Part of a small language model's weights: 56.4M parameters, rotary positions.
Each number is 128 + 32 x the weight over the matrix's rms, rounded and kept within 0 to 255. Layers, rows and columns count from 0.

# layer 2 attention value, 576x576, rms 0.109, rows 161-208, columns 288-431
[[164 136 135 144  97 133 111  94  95 139 126 140 134  75 105  96 114 133 137 118 144 110 119 140 114 100 139 156 145 105 143 124 101 112 147 178 194 148 111 139  94  95  76 127 136 115 114 118 158  85 181 134 107 144 133 126 163 133 127 133  75 142 152 121  89  99 129 135  83 148  88 130 170 134   6 104  95 158 163 107 115 123 145 115 176 128 123 109  88  86 135 175 172 139 192  91 112 155 147 147  82 111 109 125 193  63  91  84 135 111 125 101  84  92 220 133 124 146 104 133 156  99 131 118 146 161 148  80 140 161 119 156 174 122 101 123  97 107 142 166 167 138  85 123]
 [ 84  80 193 164 111  96 121 138  99 131 110 120 116 134  98 140 109 120 153  93 161  69 135 108 122 144 132 145 170 122 139 130 128 141 162 181 124  89 109 117  97 138 139 143 163 135 134  97 158 158  94 123 171 140 106 164 155 127 128 132 127 141 119 147 128 148 123 123 148 130 127 123  89 140 133 116 130  99 153 148  63 148 176 126 123 172 190  98  81  52 140 158 159 132 117 172 102 133 100 171 123  75 202 128 129 126 145 171 126 109 130  67 100 125  93 110  31  89 189 179 169  81 151  94 139  73 119 108 120  90 135  91 100 106  99 124 160 141  95  91 159 173  98 122]
 [104 119 202 106 109 167 120 173 108 162  94 119 109 104 217 145 173 127 178 164 152  99 138 115 150 121 139 138  94 147 126 114  84 110 140 119  55 166 130 166 109  97 177 176 139 201 133 104  99 143 130 105 145 180 119 139 133 128 169 130 128 134 128 167 144 140 196 150 170  42 147 160  98 195 114 142 128 105 140 204 151 108 125 113  84 130 110 157 105 104  85 132  93 131 164 113 106 136 138 111  81 101  76 156 131 113 171 118 124 142 152 162  68 106 133 157 136  96 132 136 134 107 133 149 156 167 140 149  89 110 123  60 154 122 169 123 144 142 145 121 126 131 136 107]
 [138  77 104 111 160 125 130 127 158 125 109 136  91 130  78 103 113  87 106 137 153 130 214  89 144 155 136 111 160 111 144 118 152 149 131 120 178 129 105 143  71 105 185 157 142 143 139 167 123 114 107  74 135 142 105 158 127 120 162 151 125  99 132  99 119 147 126  81 120 127 169 148 105 200  97 125  41 126  83 129  98 149 107 154 105 169  64 104 111 156  79 107 144 136 106 105 123 138 166  99 138  87 221 102 109 145 144 138 128 156 142 171 160  77 175 160  91 160  40 147 149  74 118 124 173 142 139 175  98 104 173 167 142 146 137 102 134 137 107  92 122 151 116 140]
 [135  99 126 113 181 102 114 137 159 135 141 138  63 128 136 140 141 136 109 164 131 124 145 124 162 156 121  26 133  91 105 146 103 175 152 116 136 197 156 115  81 184 146 133 122 159 180 165 122  91 122 170 140 167 102 126 150 147  99 121  88 135 139  95 103 167 103 108 154 146 119 106 141 151 128 113 145  98 115 108 104 175 172 131  98 107 122  97 139  93 150 143 170 182 152 141 146 131 121 120 171 126 201 127 158 140  68 131 172  84 113 115 126 127 137 134 101 141 127 105 136  89 115  55 148 154 113 142  61 114  68 159 153  98 100 197 136 150 109 127 141 135 145  89]
 [ 96 139 102  83 145 152 126 104 179 133  33 120 133 125 113 124 138 177 126 129 193 111 119 141 116 132 141 133 202 118 122 181 145 131 106  98 142 112 140 105 147 126 132  71 118 169 138  89 106 144 100 102 171 135 105 126 136 153 140 146 193 120 118  78 148 112  71 207 151 127 109 164  97 106 199 106 178 121 154  71 132 109 100 121 150 194 100 105 202 136 141 103 117 115 104  95 119  60  86 155 134 147 146 113 102 176 159  99 116 131 152 207 173 113 139 210 105 177 139 138  92 106 116 123 212  97 148 151 212  85 146 114 201 146 115 114 111  77  84 126 156 139 134  87]
 [ 93 140 127  84 183 113 141 129 186 102 108 139  69 140 144 156  73 192 139 190 168 131 128 121 154 127 129 121 112 146 157 158 140 118 111 119  90 128 148 141 106 134 132 118  96 104 111 117 212 137 125 160 141 103 115 159 122 138  60 150 138 145 100 133  99 127 122 132 172  68 115 100 160 146  91 110 107 108 107  82 154  71 134 129  98  87  86  96 116 176 169 127 129  60 143 115 132  80 149 123  77 122 126  97 159 109 131 134 119  86 118 132 102 145 130 154 188 154 132 158 133  79 109 163 106 143 120 138 134 193 161 117 152 130 173 172 150 112 156 140 139 149 130 149]
 [171  89  87 131 116 162 188 165 163 138 142 134 134 120  98 108 138 161  83 163 124  90  64 131  98 133 133  40 150 143 202 134 136 155  95 139 125 170 123  79 119 147 103 132 220 191 163  85 112 159 152  62  88 126  92 131 155 100 129 111 138 127 130 165 125 110  91 153 118 166 123 101 155 128 116 107 133  91 137 161 122 122 189 118  70 128 142 169 116 109 125 138 154 132 165 143 122 164 154 115  98  99 142  54 131  92 160  98 117 144 120  78 104 154 136 115 100 139 117 124 136 100  81 168 130 150 132  71  67 118 120 100 162 136 130 164 169 125 135 141  72 175 117 122]
 [141 140 143 136 152 113 184 116 174  83 156 122 105 101 130 147 132 145 149 107 136  91 138 153 100 149 142 142 147 140 155  95  95 151 206 139 163 138 117 150 172 127 172 143  91 112 148 146 117 150 111 141 149 149 117  91 141  92 131 134 170 109 131 121 168 116 107  63  69 103 118 122  99 143 184 176 183 168  87 129 129 148  85  88 132 165  78  89 151 148 147 128 118 147 121 135  82 122  73 170  98 162 164 135 147 176 111 136 148 103  77 112  77 160 147 150  88 103  98  82 119  87 121 124 129 119 186 138 140 155 138 103 120 179 124 158 150 136 164 135 162 133 125 132]
 [ 86 147 123  80  82 140 128 151  90 122 134 146  96  88 134  94 137 152 117 117 123 154 138 123  94 168 119 125 184 104  75 136 185 111 164 187 164  52 120 122  99 137 157 146 105 152 154 118 184  68 180 116 133  82 169  99  59  67 167 103 148  99 161 130 135  71 150  56  90 162  97 123 134 149 149 151 132 130 155 137 156 137 173 153 141 111 182 137  83 171 120 108 107 162 144 106 165  57 186 167 132 112 122 181 128 148 147 111 117 100 109 158 172 157 181 124 175 148 114 108  84 133 154 104 174 114 167 168 139  96 100  99  60 107 125 170 143 121 116 153 135 128 140 140]
 [145 121 132 129 158 115 116 102  85  89  98 165 181 133 139  94 136 163 133 157 141 140 132 174 131 152 102  78 148  72 130 140 149  57 143 153  56  84 133 127 126  84 134 190 142 159  80 116 164 110 177 118 173 100 128 154 163 106 109 124 106 108  70 124  91 107 163 138  96 112  68 146 139 146 143 182  92 118 167 166 119 149 137 149 125 133 160 108 160  94 117 126 153 135 120 109 108 113 179 104  50  98 107 121 167 206 111 100 120 173 122 171 154 121 119 205 154 150 110 121 108 157 103 125 135 127  67 161 142 152 109  77 144 167 118 142 130 118 112 113 130 144  76 100]
 [138 109 104 156  60  99 131 170 161 117 112 174  93 155 122 141 134 138 108 151 140 152 177 116  94 117  97 156 152 155  81 134  95  78 148 111 137 147 106  94 145 126  87 141 195 154 155  82 127  96  95 166  96 176 133  52 124 164  87 129 142 132 144 109 102 100  91 113 134 134 127 150  99 165  71 159 165 120 102  89 124 163 149 136 169 132 120 104 153 129  93  94  96 127 178 118 102 132 102 130 108  84  68 124 118  99 140 123 112 106  97 135 120 147 136 137 100  95 116 123 121 115  91 115 106 141 130 112  89  88  61 123 118 110 111 114 134 139 126 126 102 140  89  99]
 [ 98 129 130 116 154 138 100 124 121  95 143 178 143 144 170 107 131 118 103 110  97 139 130 149 137  49 149 129  89 144  84 176 214  93 100 126 116 124 116 174 103  95 103 135 150  77 163 163  87 126 177 130 146 151 135 198 137  83 147 144 150 146  97 124 131 100 211 135 156 121  60 151 131 123 132  51 132 105 163 130 132 155 112  98 124 131 186 115 134 105  78 128 125 135 174 149 130 110 138 155 115 137 155 145 120 181 132 125 128 117 141 159 105 108 143 115  49 118 124 112 139 144 167 133 118 137 134  75 102  85 156 123  99 137 130 136 171 145 184 149 150 157 156 176]
 [134 103  80 141 115 137 170 133 125 143 135 113 130  98 175  90 154 147 135 132 111 130 125 136 114 104 135 108 152 127 134 124 181 136 159 172 128 140  81 185  81 141 169 136 155 140 161 160 129 104 119 205 142  93  77 145 108 156 131 143 131 144 127 103 110  98 218 145 170  90 108 177 153 108 179  87 128 185 127 131 157 110 139 126 156 174 117 134 142 107 117 129 146 131  83 130 136 102  94 128 130  99 142 120  86 113 164 130 159  76 123 131 131 148 138  80 107 111 121 141  98 120 210  75 130 117 128 136  70  92 201 149 108 116  93 132  65 141 124  78 149 140 120 184]
 [114 146 150 144 193  92 160 153 127  84 170 160 116 126 138 144 157 132 150 145 101  77 107 112 106 137 124  77 116 143 113 162 125 117 111 121 160 142 114 157  99 154 137 148 159 153 124 110 143 138 140 170 107 160  90 161 205 121 125 135 121 168  61 156  71  98 131  91 213 103 137 160 129 103  78 125 196 132 143 146 129 167 129 129 142 159 172 108 163 134 127 132 159 167 126 179 110 102  91  93 153 174 167 144 121  78 132 130 137 122  97  94 162 112 104 101 145 170  77 101 142 158 135  74 157 130 129 112 108 172 151 219 144 121 156 168 106 181  96 127 102 145 159 145]
 [150 105 112 143 129 109  97 127 152  92 135  87 110 108 117  80 143 146 151 128 119  99 145 129 109 170 138 106 156 172 158 111 148 113 138 155 120 182 138 154 140 107 142 127  68 114  98 126 101 156 129 165 145 133 149  81  62 111  95 211 161 130 121  87  99 132 168 120 111 152 122 122 139 125 154 130 112 101 123 210 146 132 117 113 137 148 103 126  88 102  95 176 132 166 117  89 123 131 114 141 119 122 111 147 152 144 143 109 118 143  78 131 164 151 139  92 106 167 185 113  77  86 133 150 143 194 126 152 125  76 106 152 136 142  71 166 153 115 172 119 150 164 141  85]
 [125  72  96 111 130 135 164  94 171 144 149  95 103 110 152 162 143 171  77 107 142 126  80 145 100 141  80 126 143 133 143  98 127  86 173 201 138 146 145 141 161 144 165 144 158 116 155  97 135 126  99  80 109 131 158 106 148 155 123 151 122 115  91 122 107 109 165 137 167 129 138  92 122 133  90  70 129 122  83  95 134 111 149 124  71 135 103 139 190 148 150 139 125 161 131  90 135 129 141  96 111 147 142 154 125 127 106 141  85 177 149 126 121 133 102 141 143 118  92 111  71 170 136 147  96 133 170 118 138  83 149 135 197 112 128 101  93  69 151 123 133 179 113 122]
 [142 146  80 170 161 131 146 109 131 123 132 148 104  87 130 103 118 118  86 132 100 113 145  61 116 154 131 122 159 111 140 112 106 134  84 153 122 193 155 151 131  97 190 102 187 130 138 134 141 128 136 122 146 146 158 137 184  85 223 210 142 161 111 138 150 145 119 150 179 114 106 131 159 129 154 146 105 140 112 121 180 101  64  87 116 129 120 163 140 153 130 127 133 121 172 133 162 144  74 136 113 173  95 125  81 162 120 136 144 110 169  84 133 157  97 148 146 161 112 150 113 134 140 141 178 168 131 104 121 128 128  95 125 144 130 171 136 134 119  71 156 146 116 101]
 [122 189 120 165 141 120 154 172 150  75 102 152 118 124 158 110 152 148 159 146 106 165 116 116 116 137 152 131 161 136 142  74 128 112 148 199  92 131 125 131 117 144 141 140  98 145 110  90 114 112  99 164 127 102 137 105  84  94 130 137 171 152 134 125 137 128 108  99  86 148  94 130 117 156 154 101 117 175 142 122 109 135  75 151 127 137 132 121 125 108  96  99 152 161 124 133 112 186 119 157 146 109 148 157 154 139 121 151  82  90 146 118 109 151  79 185 120 107 136 132 120 157 147 129 136 107  88 148 104  97 126 101 118 199  91 128 125  93 146 111  98 109 131  96]
 [156 112 156 127 157 128  96 112 145 121 153 150 127 119 134 116  94 148 179 116 128 180 103 124  90  79 121 107 163  99 132 102 187 152 135 132  71 132 152 115 171 156 163 130 178 122  87 129 112  92  81 124  90 124 164 121 122 124 110 150 100 110 131 124 121  40 124 132 144 125 150 105 145 130 106 154 114 110  86 112 164 164 102 115  98 123 179  98 182 137 173 105 111  98 150 110 125  77 164 134 138 157 110 154 124  99 165 146 100 105 102 105 142 125  68 109 150 162  93  91 186 104 173 103 118 163 104 114  91 141 135 146 150 137 146 170 109 131  97 108 121 107  13  84]
 [188 164 124 126 121 125 177 144 116 105  88 118 159 124 157  71 130  97 115 128 167 118 148 131 144 121 132 135 179 112 139 129 132 129 150 105 128 195 148 172  71 146 134  92 133 106 194 159 131 110 164 106 143 170 111  95 159  47 154  73  70 102 161 153  54 115 107 116 144 146 120 122 158 110 118 121 144 185 123 130 152 136  94 127 163 171 100 129 133 139 117 118 161 151 114  62 117 181 142 103 146 166 145 173 136 121 126 154 142 106 114 147  86 139 194 121 156  90 137 149 173 123 123 148 142 133 120  68  93 113 166 141 168 160 169  81 113 125 129 168 156 190  81 195]
 [156 166 144 173 142 114 127 158 132  90 113 146 164  65  84 155 149 123 172 181 145 106 163 136 119 171  86 199 104 125 120 157 109 116  81 140 160 104 125 141 131 136 169 147 119  98 140 143 146 169 115 140 149  94 143 111 127  94  78 117 143 161 141 135 126 136 110 105 208  85  47 202 104 115 110 157 119  98 113 151  72 106 158 134 128 119 149  72 136 215 155 107 146 160 137 174 122 136 113 103 174 104 118 176 147 156 113 137 156 110 125 122 166 153 105 133 131 144 145 141 130 116 148 109 153  78 152 102  88 100 106 137 102 179  96 161 117 122 161 107  81 145 142 125]
 [113 144 101 121 140  80 139 109 131 127 105 151 134 111 146 110 135 134 142 135  92 149 156 135 161 166 116 150 116 105 137 114 135 154 163  99 142 106 124 113 105 123 102 140 100 190 125 163 128  98 175 130 171 162 145 115  81 127 120 202 146 128 145 126  90 137 105 151  81 110 146 134 112  76 118 161 185 137 158 101  80 164 104 130  49 120 160 139 155 155 110 122 123 141  76 115 106 147 131 149 152 109 139 119 101 113 119 129  87  50 114 155 109  84 158 137 102 140 177 124 119 122 132  98 128 104 158 108 114 143 137 112 169 154 107 201 134 115 125 141 172 107 152  92]
 [133 156 165 166  41 121 140  87 107  68 132 139 115 137  92 144 157 234 128 164 132 158  75 152 108 139  91 211 140 162 133 111 147 108 165 188 116 125 122 129 137 131  89 151  70 102 131 111 124 146 115 133 141  63 142 104 129  99  90 117 131 132 130 122  76  41 119  88 144 138 195 154 147 122 114 124 176 104 129  95 110 150 127 122  71 107 155 159 120 130 139 119 167 159 137 108 145 138 184 142 116  71 197  86  78 127 175  83 150 169 148 105 140 111 196 132 137 148 132 100  82 176 142 130  88 140  79 100 132 133 123  88 103 105 183 161 148  74 142 130 159 123 170 173]
 [146  97  85 138 118 156 140 131 151 128 106 143  98 114 137 122 138 158 133 156 156 160 100 118 167  92 164 135 141 101 149 130 145 125 118 182 186 141 162 113 160  95  97 127  93 116 158  83 109 144 119 146 126  88 126 148 124 164 141 146 149 173  94 134 203 149  54  94 125 137  69 111 133  88 144 135 149  99 158 136  97 166 144 109 145 120 140 132 183  98 138 176 133  90 148 176 147  92  74 110 152 107 111 138 107  68 127 171  75  62 121 158 174 146 145 131 110 105 104 121  83 110 166  81 113  97 137 114 112 110 141 152 138 100 133 116 139 145 137 153 137 116 174 106]
 [120  89 166 136 160 165 102 147 151 115 143 129 181  76 156 178 140 174 141 140 156 121 124 132 180 122 119 156 112 110  86 104 159 143 128 116 164 124 122 153 143 166 110 134  95 119  86 134 159 169 111 144 139 189 159 110 189 134 128 143 149  98 142 106 101 104 134 130 157 164 124  81  96 133 104  53 162 167 110 132 127  87 157  95 124 100 124 149 160 166 113 134 148 123 145 128 114 160  91 135 145 122 114 157 155 104 168  93  93 129 158 154 144 117 107  89 109 115 135 115 123 102 118  67  94 108 159 120 149 137 143 126 191  85 159 148 153 143 167 136 152  89 146 140]
 [137 128 177 138 109 127 129 128  89 188 139 129 170 130 188 112 173 111 154 137 100 108 122  99  88  92 150 150 157 119 131  93 110 148 101 145 118 140  94  86 110 109 134 149 110 132  73  89 120 110 131 106 119  80  80 137 132 157 171  77 131 161  96 155 128  90 129  86 132 134 131 131 132 163 106 148 106 115 152  86  94 206 147 104  71 114 113 162 115  74 146 134 144 173 149 134 107 200 155 153  54 127  92 134 139 144 172 154 202  99 167 155 120 113  98 132 145 121 133 140  92 126 148 135 123 122 121  95 161 105 114 129  88  96 160 157 119 127 120 133 152 136 126 167]
 [152 131 125 121 107 100 177 167 110 187 129  82 102 106 127 136  56 134 104 120  84 100 120 136 152 137 162 123 194 145 162 145  94 135  56  88  86 137 147 130 124 100 120 105 163 145 113  92  74 118 149 161  87 166 134 102 128  75 107 146 117  95 122 117  84 108 117 147 105 144 149 127 121 138  96 186 164 153 111 119 100  85 130 133 127 111 160  87 143 174 133  78 138 102 133 103 131 145 125 114 137 152 154 183 156 104  67  98 121 111 153  91 195  86 117 139 144 126 114  63  95 122 147 116 147 137 144 119  91 189 119 149 129 112 190  53 132 141  66 148  98 115  94 133]
 [139 121 127 144 177 115 198 117  90 162 146 157 115 123 163 101 115 159 182  99 156 124  75 168  68 157  93 171  88  84  70 172 102 142 119 127 124 131 172  98 195 137 100 159 159 119 173 134 173 130 148  90 118 133 169 103 145 151 103 120 144 158 107 126 148 158 125  85  62 143 149 110 117 175 139  95  67 130 117 165 178 151  97 120 114 122 152 161 135 118 117  62 172 169 115 145 133 142 135 127 131  94 148  97  75 126  93 153 150 110 150 144 135 184 139 154 153 148 122 105 155 170 170 185 112 136 159 143 141  93 143 120  99  86 108 179 154 153 114 128 167 171 103 176]
 [153 131 129 127 130  99 135 133 170 134 112 134 174 160  69 144 116 127 119 139 109 101 135 139 101 124 102 110 164 151 113 101 117 107 129 120 128 147  85  87 130 130 138 150  93 103 117 117 172 123 126 116  76  97 162 177  76 129  87  75 132 144  97  99 143 181 131 133 136 174 113 121 164  64 134 113 164  96  66 129 162 115 153 138 134 119 107  56 156 114 148 122 115 143 134 127 143 153 133 138 122 165 139  76 162 113 155  78  78 164  98  74 126 169 128 144 103  93 147 163 148 161 106 159 157  99 135  76  90 159 127  56 128  76 116 109 109 153 147 116 116 124 189 141]
 [157 101 110 123 155 139 155  89 101  46 126 126 162 123 183 143  97  81 147 155 123 131 123 148 126 133  82 119 103 107 146 203 139 152 120 123 122 144 132 120 130 174  84  92 143  88 153  53 138 136  95 137 150  86  84 197 102 128 147 116 145 105 136 139 164 154 130  89 122 121 118 109 108 133  86 164 140 112 108 113 127 154 130 151 117 191  90 120 139 133 158 164 103  84 162 115 108 128  95 142  65 163 103  70  94 149 118 157 172 147  69 125 107  94 129 147  98 138  95 111 100 124 143 171 154 157 144  83  87 119  96 171 121 124 136 109  89 150 130 145  92 140 154  94]
 [120 129 112 153 115 113 121 110 115 119 134 150 121 166 138  89 152 148 103 105 162 120 128 119 208 181 124 172 124 130 118 126 114 171 155  61  97 134 107  95 119 104 134 160  78 144 106 169 123 161 173 150 121 134 117 160 143 122 157 152 155  71  94 105 104 157 156 124 164 165 131  91 153  93 121 138 160 149 119 136 144 116 145 115  77 166 111  79 126 209 123 112 126 105  88 102 163 129 171  84 153 104 147 181  85  85 139  86 139 148 146 128 134 132 111 106 186 208 163 116 159 126  83 104 165  99 100 144 108  99 193 126  94 132  90 145  97 167 117 161  60 118  76 105]
 [153 120 143 107 113 136 154 190 142  85 190 129 168 101 127  73 159 136 116 150  65 128 139 136 112 118 123 136 150 118 122 146 160  99 157 158  81 127 132 110 137 142 106  75 141 154 163 138  74 147  40 149  94 129  94  89 136 188 170  55 113  89 144 130 110 136 118 140 121 136  95  96  97 118 133 117 124 145  91  88 118 172 148 147  94 153 106 112 177 116 132 121 178 127  83 141  84 113  90 128 100 101 142 110 124 159  95 138 145 113 173 138  94 209 131 159 212 123  84 117 193 193 102 101 137 149 121 127 157 124 101 160 166  88 104 148 133 155  98 102 198 130 171  86]
 [183 116 157  90 135 102 157 119 141 146  69 115 128 152 114  89 146 146 143 128 180  71 173 131 119  88 163 137 170 111 165 136 166 185  72 132 145  89  90 165 105 102  78 155 162 101 148 129 115 166 137  94 192 127 116 148 144 128 145 164 128 102 139 111 162 120 179  99 147 138 104 144 163 123 146 128 165 143 104 175  85  82 159  91 175 117 164 117 125 162 146  98 131 142 123 128 118 193 154 154 191 132 133 110 174 119 144 122 181 128 105 103 103 128  52 188 131 148 110 154  85 134 102 142 114  97 114 151 138  86 142  73  88 207 192 159 172 162 102 156 139 139 185 118]
 [138  94 168 130 136 119 124 125 128 157 159 113 105 137 197 114 170 125 157  94 117 130 129 143 175 178 165  99 127 122 126 164  94 146 178 144 145 172 101 132 135 135  64 145  78 117 138 131  90 183 181  88 137 109 177 131 131  76 163 119 157 172 166 131 174 106 140  90 127 103 147 167 142 137 152 134  94 139 137 171  84 147  89 162 127 156 115 129 122 126 139 171 129 132 143 169 119 129 159 196 114 152 129 100 135 111 112 121 131 112  95 186 100 138 123 110 144 108 123 123 182 128 205 155 123  97 138 111 122 118  96 192 186 123 164 187 182  92 100 120 107 105 103  99]
 [ 94 152  95 101 133 178 141 134 139 102 183 132 120 152 183 151 127  62 100 101 118 146 134  58 153  92 131 141 130 146 142  86 138  47 162  74 141 214 124 113 115 107 163 135 127 127  70 117 141  77 175 182 135 150 123  95 120 138 109 120 172 138 132 114 112  80 112 118  88 146 141 142 125 130 176  96 120 155 141 177 162 125 167 137 129 137 178 138 200  98 112  99 142 129 106 103 101 116 187  88 160 131 121 146  91 119 113  82 114 159 152 142  96 149 111 128 131 121 182 103 217 159 103 153 136 120 143 128 121 220  94 103 139 149 135 115  83 124 126 103 141 121 172  83]
 [ 86 138 108 132 113 105 126 190 132  86 153 154 111 115  92 152 148 129 114  99 116 132 121 151 137 131 160 126 183 149  99 157 151 122  99  89 125 140  99 159 100 188 173 138 125 102 116 151 155 163  67 137 127 165 149  79 113 120 110 127 177 145 116  72 148 135 132 113 116 157  88  74 111 152 126 114  92 135 128 141 141 141 117 134 147 114 144 142 137 136  85 179 157 130 145 159 143 139 107 178 134 125 135 167 103 124 107 133 108 146 115 178 129  75 127 118 185 109 158 139  82 127 140 124 175  99 166  87 117 115 138 155  82 121 126  53 106 151 147 181 122 146 155 121]
 [135 108 163 141 124 127 159 150 117 117 188 145 125 148  82  90  75 108 113 143  98 147 155 136 168 130 137 136  98 152 145 144 163 136 136 122  79  88 102 149 123 132  98 132  99 116 107 136 123 128  92 148 125  90  84 161 154 124 117 102 108 104 106 139 167 136 110 145 106  74 161 109 128  96  88 120  58 103 118 120 122 102 105 149  99  66 156 170 159 158 145  87 164 128 107 159  80 188 118 122  96 132 110 131 109 140  91 154 204 187 132 159 174 181 124 126 118 135  99 131 130 125 167 113 143 164 123 132 188 117 163 159 138 108 139 106 122 171 126 137 118 145 139  86]
 [104 153 156 119 169 132  86 144 140 185 131  82 139 134 101 127 101  87 133  91 123 145 119  98 121 108 110  59  97 114 127 137  98 132 129  90 126 145 135 155 182 190 138 123  94 133 160 151  90 122 148 115 165 163 118  96 141 114 110  92 106  97 171  92 134 121  87 102 137 202 158 144 104  87  98 101 159 135  94 113 104 156  95 108 154 106 165 148 118  88 138 144 149 120 140  87 118 155 150  84 209 131 118 200 128 102  87 107 114  94  98 102 118 122  90 152 200 157 109 165  91 184 175 159  76 127  86 127 138  83 126  99 140 172 125 115 160 129 173  89 140 116 131 145]
 [199  66 130  88 130 141 167 110 165 176  46 101 171 126 145  73 192 107 136 184 162 150 189 146 142 120 167 143  99 134 125 111 106  90  86 106 174 176  78 102 139 135 107 171  86 104 123 141 132 123 156 127 100 122 127 170 138 148 111 123  88 122 108 182 135 109 114  94 105 113 115 103 183 184 130  83 108  88 164 139 106 133 149 144 199 165 106 137 119 173  91 153 137 156 114 104 127 147 128 121 162 100 174  91 131 159 113 128 107 140 115 137 147 137  73  96  98 114 111 111 150  70 154  88 195 162 155 151 151 134 130 166  87 124 172  97 154  74 152 127 139 158 182 147]
 [140 142 137  99  86  85 110 187 126 160 119 139 122 118 158 105 105 125 145 144 127  84 168  92 120 171 129 126 180 133  96  95 123  90 133 129 142 125 130 148 124 138 149 120 156 122 126 165 179 124  99 164 100 204 159  90 109 117 164 148 147 156 106 129 112 145 160  88 143 102 147  85 151 114 205 108  95 133  97 136 129  98 169 141  63 200 118 137 126  78 130 126 135 148 126 145 111 106 156 144 125 121 147 170  81  94 105  66 108 144  90  85  91  89 126 159 115  92 101  96  95 170 101 158 153 108 152  82 127 110 149  72  93 131 136 162 155 115 152 124 156 159 115 116]
 [161 110 167  98 171 135 167 175 106 111  69 151 107 141 175 120 135  96 168 136 145 106 130 139 110 180 116 108 119 105 111 145 155 144 142 162 144  73 137 121 113 107 134 124 147  67 111 123 142 114 152 107  83 165  91 125 132 111 162  74  97 105 140 128 129 115 133 119 136 136 181 150 117 120 163 108 176 168 127  84 113 133  95  89 141 122 140  54 127 112 121 125 123  55 119 147 137 121 113 135 144 137 121 182 156 174 107 146 145 171 139  96  88  95  92 177 197 107  75  85  88 131 142 156 122 145 145  97 111 178  93 147 152 156  93  82  82 131 138 129 169  80 133  86]
 [ 80 124 185 136 153 151 128 167  96 144 202 133 136 161 171  60 167  76 179 141 138 134 153 162 127 111 172 177 125 137 139  92 116  68 166 178 105 160 137 167 118 145 121 133 157 160 138  68 156 132 124 130 131 174 141 118 135 156 120 165  93 146  98  85  96 109 187  90  79 121 140 146  87 163  61 129 137 101 130 168 131 109 133 138 155 184 114 115 104 131 106 115  95 107 129 102 136 136 159 156 132  95 152 145 104 130 136 117  88 113 137 138 106 133  97 122 119 115 122 127 124 187 135 159 106 110 117 109 162 144 140 139 156 103  94 122 153 138 125 124 127 130 171 153]
 [ 77  99 114  85 187  23 131 113 147 162 175 101 151 129 114  91 167 112 164 132 109 149 142  98 178 166 163 131 118  85 145  90 109 135 131  93 164 114 107 156  75 145  67 125 123  90 103  93 126 139 166 156 110  73 149 101  93  77 161 145  99 163 128 125 172 171 103 134 114 147 123 177  89  95 120 118 193 173 129 202 153 154 179 143 209 118 119 120 131 101 138 139 131 119 124  72  91 170  68 119 114 141 160 116  93  70  88 118 163 106 135 132 139 159 122 170 118 161  87 165 159  48 149 173  77 148  74 149 122  77 120 111  89 103 147 142 129 145  69 116 129 125 130 131]
 [176 135 135 133 168 115 137 124 139 189 210 140 144  81 139 155 174 123 176 122 161  99 155 139 137 135 120  97 108  81 100 128 131 153 119 133 105 187 144  75 132 125 189 136 113 149 184 135 127 139 151  54 123 117  93 104 133  85 135 170 131 126 102 111 115 166 103 133 115  92  95  71  86 108 104 128 151 125 154 102  99  99 106 114 158 129 120 173 128 134 149 162 109 226 146 115 141 147 109 119 123 155 127 122  92 117 110 110 178 141  98 128  93  99 148 114 178 196 129 146 156  96 154 161 141 187 163 165 144 159  66 126 154 149 146  85 110 106 108 150 102 105 143 101]
 [ 63 129 106 127  32 116 147 145  92 124 120 112  96 158  95  98 134 132  72 129 135 136 118  98 102  79 122 144 142 153  91 170 146 161 144 159 132  76 172  97 137 106  87 122 169 137 123 130 106 133  72 112 145 142  97  93 119 129 106 146  77 123 113 174 143 111 137 161 113 129 141 111 109 121 137 120 172 107 170  93 114 116 151 152 142 121 157 156 130 122 179 108 171 174 119  90 103 163 122 166 101 115 157  99 116 130 121 107 163  99 168 115 137 168 201 117  89  98 147 107 144 131 134 115 166  82 171  99 129  59  91 141 135 117 108 115 108 131 145  93 140 172 137 106]
 [105  89 161 120 185  95  70 148 119 122 171 171  93 103 195  97 149 126 137 129  97 127  95 154 133  94 137 168 150 159 121 122 152 122 106 119 101  98 153 131 147  78 109 150 116 141 122 162 111 111 144 118 130  94 118  33 121 112 144 150 112  98 144 172 126 112  43 107 133 139  74 123 123 127 112 127 159 107 121 120 168 143 170  96 131 122 168 140 155 118 118  99 156  91 142 115 169 102 135 132  55  84 124 174 148 158 140 105 113 137 172 138 151 182 114 141 194 184 133  98 114 143 114 129 132  92 104 138 139 140 101 120 110  96 186 137 129  95  57 182 141 153  95  98]
 [133 163 147 122  95 130 131 152 125 157 143 141 181 155 131 166 128 134 108 201 140  90 115 117 115 190 137 158  46 124 149  97 167 168 138  85 146 130 138 165 136 165 117  76 161 127 112 132 121  59 109 138  95 178  88  91 148 152 139  75 157 134 144 131 130  84 112 158  96  66  96 161 152 107 144 118 124 151 121 120  79 129 121 105 149 147 111 130 135 134 142 134 182  68 121 111 123 130  37  77 147 122 137  82 169 146 117 137 168 128 116 106 144 159 118 151 160 115 144  98 171 108 163 129 175 153 126 133 110 134 122 157 187 109 163 157 138  97 128 125 143 124  85 146]]